config = dict(
    d_model=128,
    head_dim=32,
    d_mlp=512,
    vocab_size=2048,
    activation='swiglu',
    norm_eps=1e-06,
    attn_scale=0.177,
    init='uniform',
    init_std_o=0.0304,
    beta1=0.95,
    warmup_steps=200,
    schedule='wsd',
    steps=2378,
    dataset='wikipedia_en',
)
Each number is 128 + 32 x the weight over its row's rms, rounded and kept within 0 to 255. Layers, rows and columns count from 0. Numbers have three digits each. The size before them is the row's rms in percent of the matrix's.

# v: layer 5 attention value, 128x128, rms 0.173, rows 76-95, columns 0-127
# o: layer 5 attention output (transposed), 128x128, rms 0.151, rows 76-95, columns 0-127
# q: layer 5 attention query, 128x128, rms 0.157, rows 96-100, columns 0-127
# k: layer 5 attention key, 128x128, rms 0.163, rows 96-99, columns 0-127
v76 086:128199144165195127097150176117136160064149109157147181158187161115113102135112144192111156078103159160125109130146133119148122172140170137142113121078178118164109166169128105112087118145130178162121085145168131139052133164142097121171150121093114148154118163110128103108094135077123095167113216122081155138069042160156153159122179169129131122154159192132134092100114114096133117102100
o76 079:108108064100096097200102177094159172182118185146118092122126122152139137149133099102112105150162107087146181163090156161154166086091094119142154161123155106125113107100132151137124159132136099142094110097091097085132092127155187130104061126182157110032159082115098123151168145146081150129174089087115089125143214077099149111165134124083120116109115129109131133164087160093193130113160
v77 101:122127147080157139159082094132098099151096136140180093131138172149152117160113099112129236094160151156128109072118124129109158104066098137131100112126192126112087160140106124180093104086148179165142189168104073135089200110129153102143161077117135138090084158089136087085084104175107137155123129126146143145122144136134098168139093116145226064084098105132112122132132091111087112112167
o77 100:134131176147131094110109155111175090143121137089075121134141040161140126134136150185102054154092129105121152159147096126083110144184098148094159114113120119125224128123153096077136187194138072157078088152149172120171084122085076131193117118157094128148147144130117147117128143130050087116117132145081122109152129127094183114152158141077087161186149165118135152084127162099109148134129
v78 094:104149162143125170118111062125102108116079142119168110171149113129190149140116151216076161107088146088108120088155150097092069148141105124115107094123096114165161112145109139139109140123132105135123133170163148112102094131136131028205132174121157124120135151154164171104148159142103115119196154111150120089095089139077112158123092076116137115126098173174068171196181092134074105082123
o78 097:109155118093118098137188173203169109099183174117110086117169121150102086068167081000162130147136101148128112180115125147098199136123150117154116129125167092067086102111125112106096128132089109088086035104159142136115158147083103135140057080134131129103116094140106120140132115069132141141108132128123128177120203116140121124137157159140097144162115116078119119106119131147115132148113
v79 101:152053127108152101103115091137187160105101067077099140108086108119111111169090166158140103158097074160103155120143114158113082101090167104101144168119154091155146091144105156147100194099147115069094121125164175134109110153095084100120097117137120111135154158112169114173072145105057162101101116133115075170084168161077079071124125140152147201114089148174112159153083103117150105103152
o79 098:133134105187137114134129114136097132116119168122131155189113143094141140048153072146120169075116133130207116135086094099152169135103109097148139101118138179119072107141154122186141119175131159176139109071132129144106186136174166148147145122164157088070130145159124057097164136139165137130206134124120167100065124065191160197112151138114111128138164122092126155086150161117147106195111
v80 098:171164125108183080097130186157154113038139141135140114143107136093123161062065172152076121082150145161082139136084114167186114124058113120130141105162139092094141102116081153172107120093084141106147100114153164103119112103157152169114085116146140142138113121119136113123144155109083115128135083118170125105110108134095083115176117195060120117152115152099088145085087214074150169101088
o80 095:210119072116077179148155123117118139157101133122148149122119148157104143160194062106156170111072098082177149156143139088093126176177162110091120142139114171113134117109148109110137189139191140109146104116148138141153158117117118078118105132158141073074139127109137130171116097141162169149148166091054134128107138106126159105048168068176112162110103132172140160161163069178135171142171
v81 090:150066066128187125107179099111116117111114110145109135089138168142135108107111167131178150091135160093103204134118136137119102170138148125082170104131095163186080134123093132096102174145145167066133077123168117086131174068114114111075123092179149120111121116088153133123174123191163120106139143059099147125108071074121192088114114116086088117197156121151144099147089171167102124097118
o81 084:176123099156084152164099181122110140162151171060158119142162122159163137110116131107117121141133130106137070165104090144147045100145094099145109135109109174130143090137215147192140117143109103199156186152065129161130146183116073131186133137113093182149132195108122130117096163115133163109094125122147106155146171146207116113105157095129153099093090107129099149173122104053129113157110
v82 087:095145102084167151163163152108176156155144141132117110116145141145098116154120155190054131130109101121113158126071131149168091087062097107155206111123155097076121117127134135190159158132118132116071095071136114119126163112125111128118054119138111105136110071168117136102121142137080087114183154145116127111082136112046166163150080058111119046107142086094096145066137145171118145112101
o82 075:134156120124112120120100138128107092104089121081122120127109136165182161158091126102172174138158135128187131136141181155075156180176109109128062130154132158160089070129134103009114172116157130180104102127105161115155153136095144133130148136179158113114170145065130114120053084094162163114116139105112140102189125173176111103116102126161119197131095194119123137156178120079121101155161
v83 100:117154156115142183135147079092084128143162086135144152070117096127131129109084069096105117138127160136119133119175134112102056101160134133118098117139158114079113176170084058148139173144121094153131121104115166178181094170137153157145103148076133138134094175143114182100136154127121159176098127152114087114145103146180216092103132127130164173100074093163114187195104130113072162096184
o83 096:155099123166156086129190107178131163134181122087171095130128126120087120117136161138148077134107134165193111119071132114124223102113137111184149153099097164146137120108133160143118111108104110176195157147088071085101107134143112133156143098187115122140112125158143058178184173160126075085166126138147130119119142120127115188109176088161106085106167129110085090056121116103158113190122
v84 099:072179171111119174133110146149129130102139150131136084133162121143099155149156128119105083106149167095095128139113100114032139098148026132187124181133170076122075115122104081132090113170107129124130158178118101139125140176097159130137110126171093109113128176132098124091121173058157175151183084169156157146103160145116176144144116127204127133116096146134175080134187073112102133097142
o84 104:094149099108132116133101096132176088159144125108136133110130111123187075158048096094108158131127104178144155083160205089138113163128149132041126082120089122152192073115088157111090123132098143144139116138134150070119142101160103116140152117135113127134105117153147186151135133186091125124060144109152083106168123128058081105127094177049143105125177110112154111056113145186157145112113
v85 091:144177080083151137095125140155111078149117111179181129098110171118112104147155180070098142151100120083091059103124147107081136130136113125129141100124133146162141077161133064063071123152129135197138128153145188126129175084111114152116159183105124122102099117101148096123076110094095172120196123153091187074125123148071112133159120135151119102046063106074136165126086134132115124112129
o85 091:115129190166103138141112161138123131101109158107075125111174095100176132132125073196184132153126067146136164141108076110092120157128148141140116138174132066140138140115112113087171075096146163070101104106113089076104145252098141082166122102108182123145130141125113191141147100112124110100112134141125108196175137108170075168128101118117156161181166149132145080144130119100176118103163
v86 085:164089097138155148156135122140152090146088100111158174120077116091073121142149103093122094143080175069140166094139137124136139128150182105083086083172164122109179112141173121134121114140092100134200174146156113131092112137128109120095110137186119138114129142164122131141141185165151117110137190118163071121107127127127124144104136063091202201131171112200192147115070114205138083142109
o86 083:092130101156111109078134144150078129080145092174113104095158172146131160142112194121163135172183110130142101186100126102140097135084116179185172166080110131130069149123116142137148107139068112030072131108095128136145123105099148088188157112094100113154153145115125140126123072054150123091174111153091123194136078134175097100129124151154130097109096057093120133131140145078132179128142
v87 094:116182154146169140152105157143128101094107108093132158147147102158146116115188111191112144106107138108126149205109037135141115113178160073129049176109106162098142095114116100167117096151111096179142146143156072084174251154153126113180139140126118162139142171095121092068120096124118137157123097147117115110104155175085148134151116090080142097085095094099157109155146095134146121120122
o87 084:154121128096156102078094110172116122201138153124155142105119144110083127189095133094199119146156104154105121084121151073117109098132117159121197089118130146148098156135145178072099186168136212138089092079150162165147054096085142204098130140104104096138082142114143166138130099171089135083126172105127154152178089084120180159129133166144104121116151145137109133061120168150121100125136
v88 098:132131087140115112152107149139069144151134122086100109120090139066096175175035039129127121121029090101148104126124139121119160090111141131086119149106162158116165106148157159126107146142119089130101098133134097164148115116156189181114179109207120088133146130141137153144181148048156150151115130111115121093104125095091162187207159139119145150126128142152151093085082145085098164143126
o88 090:142165138149174154133143112084154128066113085176110137128172106150159106129209255076129115157183166146081150142174110100119136204117139116207134076127128161144079151072102097145127152114116145064146116152159145100123126126137107164119109148090133117165150118165081127109136065147163121130141100148129098120136137145178148094095133083154144132169162071086130159136107144170104141145122
v89 096:184060176162174187154071080101069139122101189147103183156111158087116128132084186122153158064139167107163168098190144087112167106173116135162114132113176137094134127090076102114084112065147111094134083105066126093147117151115123156135093176125156122155105114097152137119113106095097148093136176153170150117137103113130069096082120078097135150143110125124140182096139165099124121123108
o89 084:122136078104046091066119138161186138125218089088132098172122132186135137100137092127137089136103103155112120151095060159122118128127139134133152150073113070131121103185130130157127128170109100111112120192141160152151116127166109067144120050121139191102129153143098083128129115166126084144100090075077134124090162099061132133136117130184171100088104134138079128115122099163180138166146
v90 091:126106176074127125178131137106141080115144192104108128129155132131082101122018169089068090163126042053121159079107114134160100175092180131129117110161113142210131129152119119121134127171114127123124086112151127145137094115193120123078050138079138165119174143083111128106114169139120093137162146176131104131140102126093090139127146122161119112109101145129154185125097164102135151108190
o90 081:108128112149166120099135135146150145098088127162095116136104125136161124088214075186101173137140172200148115119092154149078140098154125144128098134123085116054118151146069079125137109181198157167089151109113104077136147130123107088183113158112148073098101106172157125135078115128105129189118178108138184159083158116112159130167119080169166174102165184146119072126137086120161138153136
v91 091:112127179174176142053181077118175099170099138171147103174134134155111111101118184200113126139106160150107078076148107137186083141132151093099141182145137080165180124090122121135104167149141046151120185152103133127125141118106130120132169124171120157127119095189115116098178144120139103073090078110110137133162154176089105157143098061158100145134100111131129120071140134135133177065117
o91 090:111105079040079094197125158131105147095138211104129140146092107129133185117113112125110145132140060143107133131124123110122150104161165150130113089150109142057123083152122171074184076124132139148114101068178116153103118133121124105141148138067153168111119126108162167160132076072158156148146139140148165083099151119109106088093113193140112135135153110093157108190134198130193106184119
v92 100:115169213148162111111118150132117135145123103137083116145127151167121143127141130112132149131093124124120119121110111090143113136059147145110138119135151066156119165191131139133195127084107106152174117111209159123112115129162099151197114194109152165136203155072136127140082114078112100105165115189119126124168144145140168152101111095104121061164127137100078075172134131083232136082092
o92 097:147128091067115141165115142123239146141093146172123097132161120121087133160115103120095111116139116135127156136128148150148160148127140160116096170113149182076145121080151119136108094167176161064077090134143126101105174093119138076088085117161157048085082107107144112096174136106098165147104160086147183141070125121093090147160142102119092170070151182153147185096137146161069109142152
v93 094:090191197121100122161140102130118125103124097133170094177091131069140172144118102122195165134127119132148152146084080194137131059139133133118102157155111146131160113127123081065135129115223116104138103132126129167158137100120118157074101073083144122167130154166139159124121084147165164118088163122142128115107153123176147099144177177107033098163130119194104147074146182137104114124158
o93 084:154053060146128141109163111124112131152126124136118116093143150118081118157093136144084106121088151068140040086171181109154123194133171081115134057082144136129080112152184124129096146154105127118122151123119148108150079123175130119154198166100154128089142110133078130108170146103134067175142087092140161130132087142096053173133099127113196161109108162088145084132091130147136176145152
v94 091:120184138153124118085138127047087128164102114127173131200153104142156224153110157158153085115107128136146132122110173108161138101169116169189161094133100084172218071158126132131153098079144190092080145101105145159111094074149088159145164119113104153152120176177077172132167093126097147107154106103147113102111154123133115120131187110101149162128124120124197116125169137113159094139134
o94 098:180147142100088109194152108143176130060142133148131146110135157105121085104078142065089184149149091173109134127189111158086102133084148079105106190143112132074087155093138176160137122149119090103201093118206105134117116213096125072100064122119123095129125101096156109124122130122174084118156135144147143121107106155088141116096106141147121078120131121140138145135029142153101159124113
v95 102:112116135144089141110086131105168123125152168119170145114066100144173045162159071101102088097112150104131118088140145108171150158113180116148199123117212101174086158102154115139055101080187093133187118094088165105128121115120132112062145131167126162144080101144072159101128133138116168123102179175163141096130110154088094113151149132075118106112119121098148114150143124147080083177093
o95 092:099134113109155119120157148134140112085123098130089123181119139127093214144099148188154115164148124151121189169135115130124134133159091126100097138184150177133196130165090108093176133175117116103111131169142094098182117134150143155155095145084139129125224169115173142155119124118191094089144116055060109149149176056182151159136084118174122146150157137129126124125163110124172150056119
q96 094:140089127135136139135133106140142039118127135150129135140060203106159125104146122108137104202120134178130138100174141116142123141173155056134117147143129106079176082104121070129160117138172107113118063095107148132113152114123093100085105060152107138114144153104112114084152133179167121089131121053143158169106072109170134147064141084150165094093103134175070154153190093151144192125128
k96 072:149139101113156141121159200074128118123125197129170132159085136152077120157152079160233141062121107140168192134122127154112114163111183135135088121114079097127151110061100135137183102193116148099087151123125140121104149122124172141127163080086106143124114117113160129172083103125085119102088102179141106115134122152161147133167181127096120131110104083165109089152196171142088176099169
q97 101:101087120136137112151095113126100188113143096156111161096117176144112076101131088071122165150133141123159121153140101096104126129137121104109152137170157155155157170127083122134173052205166161102190152116148133154184095108137170084129142147158140177157138134057085125095147109059143147179100085123165119100096108111133155148121053165088141112099081169141067166130115180087152083130076
k97 066:140106172171140140155159132110149111174073088111187097091133138046113093113109196136077153096162161094161048145100123130108095106135085136123124107143138093096122144166129147145114187063125108115104131144138099086121186101120139132130116147114147101164156090204130167112141096070162173159172172132139098099098147098120128176155116089157143161089172054130106125098158100105180118139070
q98 080:126094151109115122184118109117089150132129146102141128093133131137135157160140173103160119123130157148164127106086106073060122102122086149135129093095171122111118059133099122138067134073171126092171101177151089134109105173113108070201085114145091148097108143087118104189110117112142129185125086154179131063133107100127225150104107065107135078164101110089161110087089120120109147188082
k98 079:155161150125152145212115118156123103074129148084159147144138191123110136168104107133162156071071184140127150126166151108130127067130079145126189094134113109120155125118113055109074125095107200134153098110155185171117177162148142092108113183060130151166156118161192147130156080183097091113132119116119086117074152129102120137132136096135176116079186159119143085153091137125174134153128
q99 100:087174163183123129135125044130161081144154105131127038167130112102162128122137125073147136127182153091069117085160133050113088137129144131124128138091079191127189167164110163078099155152133142097120084166130120105153163051078100114136121083064121127124137126187140110161145168130088143055144114102132087123092109136106136093125144105163117150141110144131122123076088129130069127154113
k99 083:142088148110112158071171109150173132142141138185142065120146118176132134067173118118110159167127145112105159176201137103103141117170105136090160150127175099179102139182126176136141058146136077144066165111125117101095098136135058131132160135108141123143144126132099086133118188160119097085178176114183130180126147133155161194123153097131098156133099137158107130053155153210119141157114
q100 098:160148115119164149107199084169147097159115154178150084133228109157122141122100113120076134104097157135118122113141166151111140166099103087136141134109123078095136081074112077084130130129117145173084101087105126127086109194081086087107108126073108131133102133194166177142139077149132144151121163169111156132146159137191116169159093122095122132156157136130138106131226101078134137189148